Each number is 500 + 25 x the weight over its row's rms, rounded and kept within 0 to 999. Layers, rows and columns count from 0. Numbers have three digits each. The size before them is the row's rms in percent of the matrix's.

# layer 8 MLP down (transposed), 768x192, rms 0.0554, rows 469-505, columns 0-191
103:521530511489515481487508477492505484492515532519514502502524434485530469504474516483498496527480509494489492491503489503462526474513460475520529499476466543481466489494491513511530445418522454532509518524560534520523498524469480473475503499507500527528520487528473464505580487494511500527528468514511501547518516491511479480529506476533563525519530485515450490521479492524503458524477484445496500500486491494498462527474471515481490532520500522470474488550475528506513503499464506510505520488529524515465495535495465468480451509497506529556489508498476491454513506505499509507
091:548514543507532478485501518492470500489474508477485515503480490503505546500525520508460481492543491510513456490501490498461510495487503516523524499465484468475490511476500481496462525516492480543418497528482490498493481472493529534466472482501501466502507499468472470469546517503500507484504519480523524550442523478494484509537493483495472441454503528521532495504466492496485457503496529504574489481505485529489516503469515513483512531496484511525517510514483523516472474539489590503481500516481534523481508501537462487499491510512523489474559533503493568490512528489492522533
106:425474520486526511461498513511491519528519519492491480531521532496537497482491504467497504497511485513489516473516483537512501523403512517502506490452483509554477532460495508459492502527522511469516488484504493505495515493474524448500503512515534490506505490474466463497516513529492540435456522489546512526500496503500526540518513541497491463526522511497501510517503486468520488484526471552482495537493476531506470510495495507474503532539504536426490498489470493515504439500435551509500524490509495477507512486501525528488481495452487532525486522490464506471470485517496495525
108:522493551488574479503526475472478505488534484533488533484493480553492491509492484520554513511474505472515549469497511536508523518497477500488484486543450525511504453505469534489499496494546477501504479503474530512494482493481512518526513496510466515473452488468494516479501490499473508502469503511491505500514492491484523537497448489486487500518535543474560495470472519502545525527426578528496492519491492484491471506479476463484517517547541541483506502516493501502497527482484495562481497471503522469496534492444491497496495495489482512522470489515524478504472518452484467512
108:522523472500492443484524546497484501503480544478509522491538506474468460465520486540532492477479495487498464493473461518478532499496526496499512466501487500521459478495538447510529517505505492503506457533512496473545498451490562531468524471456495520519536510489508524519506529489536475484526468462473515524473506529525528476539476474553522515479532479493521491522541478522543473491520494500511507478472498485535503543530497503474504513484506498490453477445518507522507533447468475504549527488490484459480490472523505508462467537485486506487479524520495461512494503502513513490
100:465512458510516517502466531468475500478522490498525468420502479525507487492504448478475484542509521504509471531534514571511492500506546514514501507526460486492477482464509485516534487471480506526531563485492500495582515519525519525481495494479497499495452564511499546479467515536465507484515515498511486531513488464499517480460484519495547516483486489523524483512509537465470471530520495492503523483487473456476476484515541482483527460492552480522472532498477484476494497468467536504484514495504479460490519483494477487518513527518490499479512530513487523506519460503522485519
107:462549525532517497479493494513516485479509483539501526516500497502496518508478505470495505494519512464547518506491469550476469511496478548485529502504524426511514511506479459512509508485508499473484474499507543503505501483532494459461525519491548557529502533468507492534509533512485467484526438449477488488479461512508479510505501513493455487473514484521532479488531523489496454449497485476485523504463459481521545509516471509500482498531487527544534493498474473514487502519523533530526466490501528549497492515521484499485454528533490493495536547489552511508473496510471483445
089:456549475477521516508487452489483501492527487463511482507510478537455494438479477485493480496486510480488496534524458444503509503515493455515508474499505497548492502486497496537509517512519447504492460472493492541486526524513515511471536525498466475540567523486462480512546518525501507497505493529520464497518498524513452484477508488522494522508495471521502496504494459526497493566494465501500527488537485508508495539535492485518520524495471511508494518499499498530560519495496539503501527513551511510449499496529496460470531472555472482499539506511486508494528469497466445463
103:496467535492480475463504462467503478499500445506509510475484483479466529496495498472482471514464491501482527550515523510510550448515520530485544521517511523422453492503477511503491518479466519512521468506462512476518478542516474473491536470469457490525515514497498473517508524491498441485501516516501480550496492549543509474483474522557518515555526490465502502535486481509519478522528525467501499498496493546497511496452491533494528528490476500492534511540468516501478512493493463507540538528508508532464487527476485524473493473520492498510509532496545515483512478474486479522
093:530503466466493527477514497531531467477470510554526550489474534513500475521487476484512499496525477520518499500519492497464505467504443470465499557502461483493490510526473496507505496505489494497505482491492457460497496508567436516484484495506500511494514470490522566519482488499502566486491429504529477486516527479535532494529512585501463511502501520495497470506502472494505480544528470525533503498494546521509470503480475497501475501492524501486485535506520507528467452530480475502500513505524526513459515519490482504518512495503541502480497520486497514542463467493504474443
097:472529488458479497496480478492510506486483479532498469480487543452506470509509526445481479486489494516547488524518536490537509517469512507472449494523532532519450495459496511499496509465488491500513542516493509518451482452543488470495457519494523443511478482546489533502536506482468490525509520502520537492490535495516506519504507533472534480495489506484506546540514476502507518523486482482519513489528488498489481500514481530481451466493520478559530515514513466452561473485478475507484542482511501478522520491507512538484500510516466515538559493442522497530493490504506453497
095:499533480508500502510498516497526516493534463521523525513494558505491519543477493462535516519441501525493508499471475523503506536514489485519464498498457470517472504461501473516491475457526484499499521507499482513512529442487479442517517503503480473467529529472493472462464512542544500532451489473471514503517479547499543536515502536460465535500469541529496517521516497480484497489434500491489510528447483474502513503535499520522516550553458480488540495507515496478490474464462523515488504506517475478493481505535489486468519536513480523509462462526503520502484527474487495511
102:480563510496490513485519545495504472484484504509486511509505477500535479518465519516508484529540464519518476501515472506522498508495432507481514461512468503493509490520522498487490508510502437520494533480481490509467492504522425468496508518527469497484512544495491437501477517526451466489547504515495509514497495499498484510447499529543518531476489525487436481490487496540512509498522477490461508471506494482544504472475493512460483514533492493494483503553532506515483513517508524574485460472511475478505507467544507484506510502488452484501510528540532513550536500495516444506
098:518478517491465482464509494494520490487515447470532473458490534528510478508518513457505487470494477537467517468487509511496500457473498537494488489529511476521508518511480500491501512471476513516496438477501529544487484496532499497482489538476505501540516516523497562516515547517500530524512490530477522487540506525497538510497507477492517505495524479536532499495525479441525497501483507464527480517516485535510516458499437460466492548514496494498470495479501550468456442483513503454492519502488508557489508495492494506544526491524445509447525567472485508516520486496481508505
092:459526534533518519476464453551492514509469505579476496466466530507476492496505487484517491509528517515482513520528515510452449484537501494534473508515523515474498531530474525524429542486540492514523519489522517446513464531465532472518465485492555513470517475502501497492517524486531535529485513511479510487550544491507498532463522511515515477507508527522481487495536503486558491506497465469499474476509510447499479475496470468493498501468478488490454507486523488560520480472482463531510473458505492488496506504512524502514508462489533525494493490503488466504506513498497486490
097:476514494466514496525527495485529534515529506508497482485470510517502513498513515471515475488514493477464480508535460538523484493488473490462517511462484502507517526528517475431540520483512510497497516494446506493468503528474463491547490489464519471473477488522506500481514505510510547549483516497496471530519466528506525496551517501468506485487473506490523444511466524528486466543515434500507553469508523485488510492514505543525492529492551556512504519469517523496483511515513531468507505500476503530513539447494510466539513500504512469524480485515529461425503465477460511492
102:484486486499515507438526471487478524472465487509512487472497506522470493535480483457508483498480507515488494501485507518492538487541482556515526491504486502494508500476499496505449490505515498533495535537463543510499496498453502490525457504452506526489514522479487515461505491547483520533487523488514493547510499453482465516491478502509504518560482522512490571502453491544530518518473491505491485519518498483497498479499505481520466459473440497482557531480432528532557486513526473471497504509535477497473541495507478529532479476517533490527515493512477524478454511512526517542
103:544551504455488472508482457515481482480491510480470521521469471529530464485459491559512535512507471495520485520512514540511490513523515495523483481493524527516547466536466448445483489525498538535447500518477491512499493487462512515490465522528472515476467554515457492457504516489493537527513487510509477488504521553475517553528486499521526449497493482479484485511536506518484534496489517521487478476503523470494506508528482470492479502478492510504489553480453472534519549505496496484504476494501473510515494523534475513508487495497515534542453506500476452531517507497515489457
097:517507459522552479532517471470471493511529512522480515553534498531501477530465494477479512519528521509465525480499547518446504487502484492520508503503537497503513506495504497479472508493482492473525479490479526533538507523518487488490474461503491506494486530479522501490483509506457505502469508505464532508498500481451494464507502538489486499527524548530450495474519498489498493528495487506513475440504523522566443525514532550514520504500493536498501477475520493519455425473463528449523493488485517500479481516540511499530474532514520464497467448527551488499480534470515510490
103:492471537445465497531477478506495523467448485472503456485491498514497501500499484479532471483509522490489516483548506476489562485535500511453517482468531453493538483508488470477460484508500518498521508534461506479533497472492536505465471524500480477477524508509524567476472526499547455532546485487504478496521495488475526513534505462475507457505459504506511464506481505496530493511534508521498492513505499499500503545518505509466516457520469490513528550474538509499488492522538517465529517554519513540544484520482501474503539524501491540535451480485479469517494528509482518499
100:506478513473551506519489510455534545523493502463490464521513478450487488469551488474536478477472509497464498531486494528518523480486473478525541503514436496544530537504529466504472459521461538505492473506494482458501484525522502503461481487479509520469515529475531501494524505500518482508509468505529485510542492539491506512530509526492516479484450487503494522570450555523512509493513529494537465495477507499529513480472553513492471490434517506501471544518503463468508498481464514500472519496508524514463549464535490502495491484506489497486498505475544493476495509521486492497
105:523479474508537509512489470464469496470516470519511496514528528504559518483507510454545497493520516489538525466469473505441481491511505474550526482557460529504479463467494494531482475548497471507527502453542512533481520465511483515453510468507497497509486529449514507490496507488483478517503500520494508554534545466501491488494507489502514482490493491484483499519512514451530494491475536492506481482524449521482469465470528497558478491520553507477475503529475522507518481484527503472474446511490512483513529540512510487493437476503459507519528519498536498527522504477512507486
102:483497460482483498524512504512487521476482549477441495476439462481495539491492491448496515540516500488488507549501505517511507542504514459485485493509526482505472489513565476490478499520503516475512497506486498509470525474508488511530472515524516499472514522508480491508472526487513472499503483484524512469532482508450475509474484460484503517492469518508499516527569517487500544556540469495468449494473488490534527499472448469523507510500504514504518461496467480534521518497525520509516564455506501501515536520524469492509466496522444489520438530502497487536500482534522546512
093:530516523481515479505474526452482501500502509487478422451566490505511540511499500526504521487515499510525520494509479513520486535493520479436460501523494508492427531554526525479510522492514487474513522505457456507482485545494503485492519572546499467452557453500492515475492500472464489481546495507528509511507517539498484472506484502477500482500495515498491534501477526511501483504494494478480488537510469524492490505522531564503467470482505510522488457536491479506496474523528515497516516562469474490486485545497503505462495497504535499500534519487499473509468506514513480478
099:471450450540503534523480512507519443499531514500492538509510472496519521457523470474506476495498465482554509489501517529499505501516535514518494504551548511526485462485524486492536521493528508462535541532509447521468497513504504536493507490498497490469489485515453466500502484479481502504518530480486488511508490500470485540517456516478504474511537509522467486491463469452518495523447455527512544517523468496511527534494477503491500499493508484516501509521496505535491475510504460492524482441526521485474474490545528494507490470447546483507525476491485493551566507511487472513
099:472491473519487536505484507537511474516483532509505518507474522510533510481512517507486472504490513537479463486462487471502471500489511497527568465486495545503517496530514490496472487531424514451509503442467535527500465539477538506462506469515469497484528521511488496493522515481528499476511510491541508508462508489461504515517482495480509475444505507492499521489499500499508498477509486537513514499536496503519525410509523500490453513501458529484514503534484513502536469515522524493483506543535448551450529477520507510492527519523503498517480540516508526500481489530433479471
104:493489517462527545476491464464496535526496503490493494479541504493485455533470495469491489507537522529485478528536516551507483476480476460473484483477458541490473498469477461538506517458542483500513504511522521507511528493537454478521433556483525477472482527509516494516502504453542522477482493520463482524486476502482494520496493510498447522498529496520490507524492457477505517532506488472532519478478538523503477458488549533461489539454544462502507480543497486500455471530532495512482485491513533529486532532506512529514490482496507524503504503500493557515477503506504504505
104:481519514464478510495523522451519477483516520526504517496473493508538516463516510477550558506511497478545465521513531466517530476510500521478506522503466461504529503536476469458476550495480470520492467486487526475529488492524508535494544485504507498530491504519515490470471449506513482443529497518499492506496469461520477545521508469515537453512494520528491492515477510518489477516489449521493504484517547502515497534494459462487529528462531532472513535508499504468478503520549495490527472492446502497519510496508516474498483503495488529496516488543442549515477465512474467456
106:486519512528481536507457523541506479493561500488481500499507489494458515464482522478514490484499492483522513494508459500515498462477457498505518505469534499511523529449546478511520494447470488440511452513501498535520443514491490472491470495499514492525529502491505479522506441480512471484512441502497479491526542482496530528521453489508468498514543480482487488479521513523533480506493526508533483512517506437492461540533475538529478493520537490493531530478488495517504457496480455517542490518488463536507502491504522513491488533503506518500510491527524549517493558501519460461
100:499462498431505507460528513537490499508491539484507487507478508474507506476502520502541482527473475512443530467534485504527434462469514530439461483511539491493504484535521491460536497482505496500543519518465509518503494548533487500509505498505496518514510505460508466521434522510479542477518523519500484535490491475470486524531516468518525483483493465547533497528523457516523497506528516517494510489508450497498531461497505524504521511507530524477463495499501496497485507513514524490491543481458491473512461502501508531480486566497465455519482453500492472513514533516469475530
095:537455533486497505523462478451520504538531519510461528501536507491472514505506488498470503520480533509450531472519504510504506512506475514452520496460561469474523435508487473513500457471541464538549487496507518529480485471515490488488528471543498436468484489521453530537512505490497514525500522519472465485511503496471531460490516534506503493503483501490503514499483458502484496524511478549474460501496482484517513480500524462499506494521484489475513503533519489488514526512520510501475506561461537519482532478531462493520529484503537496523505525467474474481532515562498479510
111:538493481524501519512466540482532484481507512472523512480468525458525494545479514521496495496452513478506490485514477466468508507438478495505530509478493515464505508502483470509514539524469501487516540487520479541493511490471460450529499481540516534451497509518456478511520514457515529492482482483519469507504509506491478505564512491480505493506517507482484494510477501517504488520498551558505467458484489481510500504486492495534522487486511467550448531491498539516491479485513526505462516508525485488489572490489541479507493499522477545496471557488490508556521521475483517426
092:457540514467527455489517514448507473475519458499510481483530525468477516458475522502481528534464532483506494475505452520471520529516501520510509501519554496553493515516470502476458494495506444474493461493487512505475466506547473479513454493488528493491511502536534503513489525482510509509511482500486510493499500478500525503502496443479481506478502511515477480486542516529472493440496532502449488447540526521546524521514495460524522528491541505474501526529521461516488502481530482527512479503478522521504491462493462530513517492489502498541481475533543512522500537488542555498
105:495478451534461516510519518524486489570479506518483479552460554489484543534513505498496486524521459543504517506508502509461479481501469489477534531490482493509475486519502453546526527532513502469539476492506469472466509476506467528499490478507518528451485484520550501523478499473506482485511502530527490507480482515498490466507464453452501451469489509455528493525501528513481511474516521498506477524531528532491472567485466546501491534516512478511504487499499474510527496495508491476484504500499503471514518471505502511484496526470519464482552434499525509534519532496551489499
072:540527481539480504528520478550483455520446490512490524506519484516534551499472498487471507472504508523464469469523530529513541457499490512490508504490534525498537438484492496557549510510496517493537490483445450480525488501481523496502451498475502490494497454477504477452504461532495500488517475522460479494501481464456501470519497510510498497541495480528503513474537550477495521534461506496469503513501472502500469528492531484525482525512464471460516489501484539497515513478497472516500540523531500514543493488492484529498512506499542482522494498462431470495503508499496535475
097:493457494515489495533478545532562488494506528532500501527526495486532512531511460485483527496528514494545488511497452485508512496467524472507506478478516473442460439497549488496474542471517485526489518453534506480465435510522501485501483499516504490534522501468532470493509581485508475496515509473512502521477455487522488524441517523486498488492483561467491546511534523444504464481492504481539510492467486494500507485531503532515456498511477491520498496539500460479505480489504488479489482521480489499498490473487528483498516492483495510548511501470544491518523522526483517473
095:505456523485484511509511540516547522474511503517495442484503491474437481523521494475504465540487525518485463449507499463465512502492511477458512499482501477496516481509512529518530481503450456535456495516467501494515504521458490506512512546487492460497485469483556482550490504547489515482477518481503489458523463490539529514538499473497515517456543494514535467488479487510511526477497523524484485491543533492533533487542486450501508532523490497568524495514530489525528504488506490518483474499484478524499490487459494492539516496488455464528498492501490514522477559510527508502
# layer 8 MLP up, 768x192, rms 0.0921, rows 470-505, columns 0-191
104:464501487488495501496490484528509505539482512493507475507544474482490473475461464524473500501528466543517536481484505514454490490538518487491503480475435490554508496504475522542499521510438509504513493493546515512468492501482499507475524533543527495497546474513479496491488472487528467524509520509488520490479519522493497476552460503499466515488507445506486489496518474524499540494528522550495552517494489497529457464468477474488485487490550519455454501461474517478512482516502491507524472516511484486526478498501481481531477541454448480470492503518480459500455512548537459490
100:471508497483506500509498473532526545533497545522484500518437485549460465529501488476514491495501506449488491510498503479491529479528497490499518487483497529503509472505535530473456471529467487508438506551481521475501547532496446517486489471511537509462518519492503491492492468500521504531453520461507515505465495499486451487466485477529464517539502535482467506524494524534479490530484493471506474494492490529498505449456465501519521484459471456496530484520495494511486474524481472501470509498497503502522467455545491479484542514547538502548498500505559532506508497523473517491
113:527453495527522466505484512507485477521524507511493514472494493480492497482518468516497540504465563508474466497487464485530539511500509486501514521534478547492495490469517468489472506496540490495468499494449525507502516463487461490487468506477479480491534512521521494464530493500556527480486536492495507500521483476525459496502521483471505516500526516477514464501502537483502485491502527504535485510524541507510527476520489514436550498467486476496448531504537524540499498541495506571507511506415500467500524450463550522529560489482477477464498508485475491527495481493502513493
105:508489484475493489470542464519497538479484522500491502519471525523495463515514493533514458527492478465482489525482507504473525489472499505556513476470514464528554519512471482496514523520500532503474497476540565494515478485504509514514486477504509513496514507489513517487526517482495469472501501517459476500492515474489472462460513535475506504467523488489527465524514510464481454458492452503536482512480464546499463521468480509525486513542438506475478480495507500532482496500555464523460533511488525474544436499537500548494503512496474516521507479486494540512498444525466544475
102:510488528460493510517552493506516493566464528505511512524513519513541490489533553497491511527467469526490506525523478461480469466470494538504499495520519496485500456515501530493488484515512482475531529541539509478510472499467475478505486504465485492525463521526493498436494492486508538523518504525492511512497523486481516466525535476496512468507522541500539504486470491534445501488462458508545486505457474506489510483515484460528529498474541496482515487539520538462519523484473504507510460546464446533469503501520517508512450513487520493486543450551489478498493495494474514480
106:491446512504459579508477502505509498479518511489534496522497517501544478530467495494477484519495489498477516484507511503496481482478503509517531466517480522505477523488534503500516467472491479508484514484501506475535498490479477456499503524504547473550507543495568513529485504472548471459457503520478474496470475478506454456492478486516482485522490466514491478525516515516506509526560476485503496531476484487523509445522505429503484486548473500483519513499515546517539522484451487511507521543537513512487497493511472475483490490483523506511500537550479466474524558546483497509
093:518474516485539505548527473513513501476499501478521526548520533472490452509532506463481527531506498500535470501504475468520494533511489517497517504500468507471492535444465502526492488489490463485528479483474473508441518493486444476486534491495509454492489479479496518503469486510509456487521488513503534518471510558495523477479527488471479491519511510495431522480460562470516551497511468495485492464501472480474510519511496449511509509494546523484557478524501507465514494482466521486464480511521525502496488489487530496539532525493513507496511517504501546479563502508553481472
101:516462487494511519488498516512537487484528490491492486476455503503463470520493510493520509460469461477469462511494514496541467484554507521471524478517482498471476466529456506522485475479515464553524472497524458536516502456486526494521531498486478516539493485523472434522478507495505506500513552469515534535528497464501480535482506484524496517472496455536466492563479517481506496506508493486489490495535490507489494442523489549531540484506522485483505543535513506476461504491482511519510501489494514498494519527509465467526475541515460526520503463492465473451515539460508459506
090:494508498497517463509446538490504550492486459515530482502517526487523483472485504550499511500508537484488528509479514506529458565495499520530552485465493509514485524501507464475512472473510481517464475479492507508547534509483519452501505539465486492510457501518538502482489493506474509535526482477534529549491499487489484505512511485492523459502484451519476461513474542527463437496502477526511519469482491548499511487502481526497467524489484486504441446489478509490513481463545566511477520476508465497512467474514475480513507507477499490473455493456501489489500475550509508506
104:522506558489502464475482515520529524528546540501509463539474469502484518460507495525504522518491495515485511482510473504570489482505520499486504467475489506497477498519464483525489499510495454526453443495509489498507521497513494487491526509512442531517508486493550483482508541497472479461543504482492473513542508545510451469458514474481473500549459501477511472484498497502482490548494475490463517510475490493505512525517542477496521538512559497452472469534495501519483488476522494448507463527498506539496505527486492515471492526483548493501514483445528497516529510532463485528
107:521547489466507497455480512529498501516518469509477472477517472508514503461531480498534495545480527498505501492476500463516498467571541544475495486543502518512520490490462513468498478510511533543512483512441485533496478497553480536471556486473465485515519491538502493480471500528492497516512536496457462507484524478493507515500486472488485521537497475460556465532488496528496517543481479516520476502479488499508493529499462472526513464484505489489499489491481532520461474520479488544477456463468520508493506474461501478473514527521554527486501499466481499539511479553480507518
093:498483487468518479510494480482494488466508441479548487517487524466503508469480486482501500494464464486505486533529533557521516494458533495503513499537482508506479473455506522521512502495520481483504530463472541557508478489532525506499514503503427472461503497529532529522490489471512536483509476472462513489490537477513488515524475536495500437457498492561494470487529479528502493499471486436496549538513493516463496519500485493496529526526528528531453509503511458456495467514501480463492550509478528474499478488510507473515514541499487527530482499509506498453501489522480507508
107:462474533498514521518484456503462487486521476527521519515462502498507530553523482565507549484519479525483517486508504505472457522492492465548448522471471491529475487494550576507497519497544523509506496501487506526501513540470516527509506489518537489505470481506490529480520517445493486465506503503505506537499497482505476519514532525473512522528528480455505494557539471487538488484532487462479498547511536511496494493529520513486504517455486510517472477498514486516522560508506532510481533480478550504523498474495456492519481519518482495520473496506478480521489463525516500438
093:532491463509485456512529472505509513464490510526541501503473511467470503511477537477472489485533451529517498489489521511487513501470477480470508509453507509535523467475459502495495505514526511533505535503569539490514582484486459488503533458545497481522448501572478524464501475507499506463530510506476495459446496500499498505454484511476504497533519490487482472519512519501495500517508436467493505526536512549468446518523469543484491526525492518484515541489481503492490525505513449505497501488492510493500468458498494473527501502492494496521507481492470524536497516466488483496
100:487471512510517500506498486492531531465513490516469534508490542536510488470552464514502499466544500504493490483460514507491525488490471491510505482480461516443475522489484511525515557498483508447491453470507490510494528510529509469515511497507486465560482483467531473505466457503531475500555544522508516484509510467487505538488454486509472504539450459491511490472528484495483496514479539517480523523485450470512500523506500493466504466499502492498544490532524501520457462463517486520483467514515534493516477523474511507517494500508528506500553540533544542538513471515489449489
103:523491522496494482495442501485496475510529490501531434512451486489490483491477496496515500483509541514517480501522500466538476525541497468519527491492565508505484516494488531547536480511533508535472486467501513540515482526476511515534515449469527522544556487509526517476526547512455524488479504477494474530490504498511508546509482501553468471495495515473519490499503518486477487454470490528504506437477482484521517530490458511512494521538525520510484523527543518466464526533521518485500454497442514549500507483490488545495504486508476497567509488487475493522507498489499508488
105:502484465469486509499507509524485540503511483502495443470492448553501505540459531449528476486528525478505553522535479504490473497551501537471500507533505468496523486470519492531541506516486505495493491470522508510506501511501483495499504502519521440520492508485487533520515506448526514522458462495527479514466500472502498494523531507483522522509544498502491513464508486473541484517497461509508530516519510513473534499464515479479568486486463528497498523441471470457506510483490491458510463480480460494413513492519506493477497538484512471535504482513506502508468512455500523471
100:480458442462504487528517490504507515475520501477519501489520490510477503543497508527551490492482489544477531470514490488536511509511516533522497512538485472498490453516497526481507499505483536492500513529500499523506492494497474501507509499499480513507525489509467501491488492513512508532538518545499472489468515517474477520491509485512472529527509523476503509497559458517501465530482464476520492532537523457422469524477472515499522500477523445538493455505500544544490532556530531548496503498487476497509486491483455513504484518501479556521582535489501473492437519491486472487
107:529470516544461471491514524537465464509517540472496451455471468478527516542529473519493459530524521515527505522521476485478509496459517484507500464501476498521515529511490489514476546573543469457483486468539491516506485495505468488519476546502496523516482487480507473487480540530532529488472512525508497511526463436507485506530512504527447498500522463515498478509498505519491471538513513475507521497518526488494533533503492489519536499468484527477526501501501508526498504529513501535513483473532458517457534461526512508495472464478523503482550538483486496513491441498491500469
099:487535496483491473535497497496540451483531508526500486527512516546494522500501490496472474479486509500522478524522473486489529497533468504506527534443555440517499494471513471468491511514438521512458538537467499510466514481528474473529503488507542507500545526500521513492497497491491540532508507486467524523519524495465446516489548517505486480467466514504496494494498503447504526527518526482517487487515526498523485496497504548489520484478502454509527455514518460506492507487512457547480520498519537508540508521502499471557496536480517460520504511531537482485558498483539473471
109:499477492478500468476498532476495539484530528556467495542478530537495484484488524540509565519532483479468506480510515508509497514483522508484479528531483468522519480521457533469490551459481475438492494482513463500502524473506505454520469506519472481499527475539526532487499500496491518437510528492514487544469482493449514480476525503528504490497530446494504499479543544478465490498471513498508504523477489534496504508559475510545490486473492504491490467515503552490505512492520482509485482522493511518465506447493498510483477485525514545484474526491565475485481471489535485505
098:468515562491528535524505495504526505492484485460554450512500564522516498471544543522490513490512476502508530524480524497495507470498517511516477518489491478511545493482498500513535462542533500515457515479473523474505497523497483450489464538456531485463485488459465467515466532508459486483485523549502524549495511480547485480490476502518493501468523474494467470542529495517483484467466508555498516429521469508478502526509456539485478500542515505468523518496490485519519527510500527491536485504491507471515484480514503509471497498503510478497500507533488487484501446469518474482
098:498496479511488524477494491495516505524527487493507489480504501484443455495463508500478529494528493528462548474497479525471480488476508514530513506498476529517492433448487549543462528475498534515502497499513467531487482495535504469517507471536474506553521505504538491476511529486476487504509544530475495498545507527495462498536492481511507486537482538505547501526489489484480480524468525533557487539542520536520486547479515486485514484502473536514494515488532511487509527537520525460512529479483501515460466503476458548510481462482540493499479534476506485505454509453503513466
096:516539507523523514522504480495502489495556493485491487532505530492518495484500519519534538479539514472455453511483427503549496513478481496542521507514464518532514542495489498506501495483465495482487484509481492517498488491478473497449483502508532496544464505513508492478477491544482493475452480467519516467487521547518470498521490485489504516521500519538486476531525496446490518491455521479553476510519488470449493534465511539519495509521517495538516496509516491471502524525525556495467501488436521515486506476449490526481504450467477481453539526522530483524534497514482481503
095:503550521493493482523521504485508496531495467491508494480520510520446488511497495486478510493545546477421520485508511538542561513507459466489471512536536506517479506502478504517521519503481486516455489527532499515507521480487458515519548490445476508529475496482459499470475471507507491460511511469460521502486489518557478513521496496507541522528527560510504472488506518491483532509526467460502473508508519441476517523494478459542487503498462493517488492468460471548494507487508477543496501538448507498496503527525484515527475485516491488494505502500491446532481464500495475530
105:463503539481510517474506544521529526505512454451517477487520504512495480475479523499463516480487521488512506440568490488477504504512482432516475468492493503443455502511528480502508510483511489536464526547467487528476509508493533530503469493483516532489492538541475516433531501513549473487513502475500482518482496496476496500496537460505474529518541514509471473513496484468492503505463464531483494495500543488488525501504515474523510511471501538514536476476517474538490493484514457445522471500520547493502523519541505520466510496488485526503494486477470499471473526506473477444
111:513487527492516537508550471464488457510464508495518451504470444549576500507464510483519518512501502519491474476501518491518489475531490482517454483523546463506538462514503482494533541549500479474498523495496466497549484489511530522488541519524484516499484500532505465485518494508511497453523495484481495578458492461476502500494494482475513487471489537458526503494498523513508509540461474520503472480498517533489477514532513484472510485507487521530520528503504503482526484545476499481467478526476519489469464440512531541493513485491457473497495448479501494507521479488515486474
107:502518503495526479483480452519512537476492527490538532538467463481490505545462511477554502546463493527475478493535519519496492564519505513459506464514504485535521546513549498505454495516480511467491527503506438544500503509500515494517470468509512514525500503508531490503478489530515457492481516485565505478461550514495487549505500453462490495572546518487523522475495493490480498492509488466489530494453497471508510483485504475494509488507506500520502509527482484522567502506540509467479487504545503492513491536480526524532508475463463484485519499476483529508515530495489513500
097:560537507501477511503466520455534468500513483494499502537538541497534477479488520508491519481498498476460535524527542462474498519486528475457511500493497521516541536475491533489505516483499491489513468505504511481519510483520499482473493521478502489462524490513526520536482520455592503459552507487518467497458449508515457474479495516460483476478526560496463530490508524480516470477472516486474501520541482515479514492488517476523475523509495479507518556480527517509467493518511450478468512528526466522476517506478522463517506475539490505464508503516506478486498547485506507468
092:495477537478479505507557513526473491484496510511484503497514519526472505489533490483505467507473453496499510515482484503542501500451484512451516449511479464494517527465522498446469452517510517512463504492468532527518499506531540462505501518476520532511506543549523496489513499509506503531492503490485497504487503528484494515476522490530495471479529503502556480506449505488555535498478491511497506481522505546508508450455490502503474538469539493519480497500536498501462539480494518528515488491490501506508555493536464536547481497530506450525546542500462530485471538470481472450
102:474531486466507469436521522500495502472532502491511479520486481484517463509523544491544491479507524498520502560494532532479498479497532519487469481521521516509541516496481511518516524499513497470536470533525481486509461524465483490479507493493498527480538501497481485487492485487525524477472511527464525529514534492515498525506490460581511488544508468494553512490539499496469537447525461481477496530502495517476509508533494517452518522491526540503474492498517465497456510542506507471460483509525484533502502463462538547492439487531476527480455518487459477514490477494517516498
091:530452500466527511480483471537525505550452511484512490493480478495539472496539505488508451476497473457482512487502514536492506475487454518516507519517492536476496527552502472489497510469489509531507483504521511475464544498499533524533512502474511513505470489513498511487481483504547488512543474529510502551489501475473494519477471548487501457509501467519504471489496471524519517495540517523454480519488462470498497531501485530460469501485470489511516504518518525520468495470488496478498459521535475506537525544523487521507477548502473495476525549506478524493547530462435458547
099:519478477476520477492459452483513531534475507504517508537529506483531470490540495494474480470461503489475520537519475504506525520506468509481504558505481477468528514516540476527495472484549491548489452529495504492488497512460470514442497514472528495487481545503508517485505536532482475484556469474492484498526483531480533530500541503468484521546475497546510513545481460486450488541508483505482517514489514448453546567460529502508479495500508526489489514527497514520484544510500501506497508491498504492506493470542513512510500526507517531497481499519567496493533506531503502484
060:482461528491518518479523434475502459549560484451492471490470549513500472503564464475472481492481528501476523473563473482481495499494507536534523472503544493465519543526536536485503508480476518479472483505529515516513508516514511473487543505482505513502521528507520512509490490528498500483476524496516487512491531470485486512430512527467487518544467483494531478510491487469480475512504507499549473480497490528486508539523525514503511533497512533514533531465451498505509524516485519467488528516522512473499481543509528478499478437488458506465520495513461514518493508516492488533
096:506478507479517454511521513511545503543534490518466536492496491502533502518505480487527525521482506499505468501565511510449534487478499526498472496483535492475498478530494519450483496489506509499471515454503501498568471468453512483509479488508463496493520463526510502495501477495518518479496475513516533523527468533520578502521506518482528490473502512493518535540495508498494451499552518500476490493475476504456462529494542498498529499537512556485498462508531526450469471463524509493457479520469497486456512517515508484474492511492462506524461449483555517516498512487472531501
084:501495472516527476535471471495494470463499502475467555557494502502505469562491484503473475486496448493506508475518489510492508484500489493513532519471496500545475502533488528477484518474528492508536502517538488504514503438445529509496545515533509503515514479503517462468485478487545483466456524516511511535466499545484480510468523544515470492516519520482485543480519479478514479509552493501539488526456480459504528495512482536498449493454516521520495522494497512526474437473524475508495529481497467506523506539466485509505476501533509471489456532495502462527513511452497509518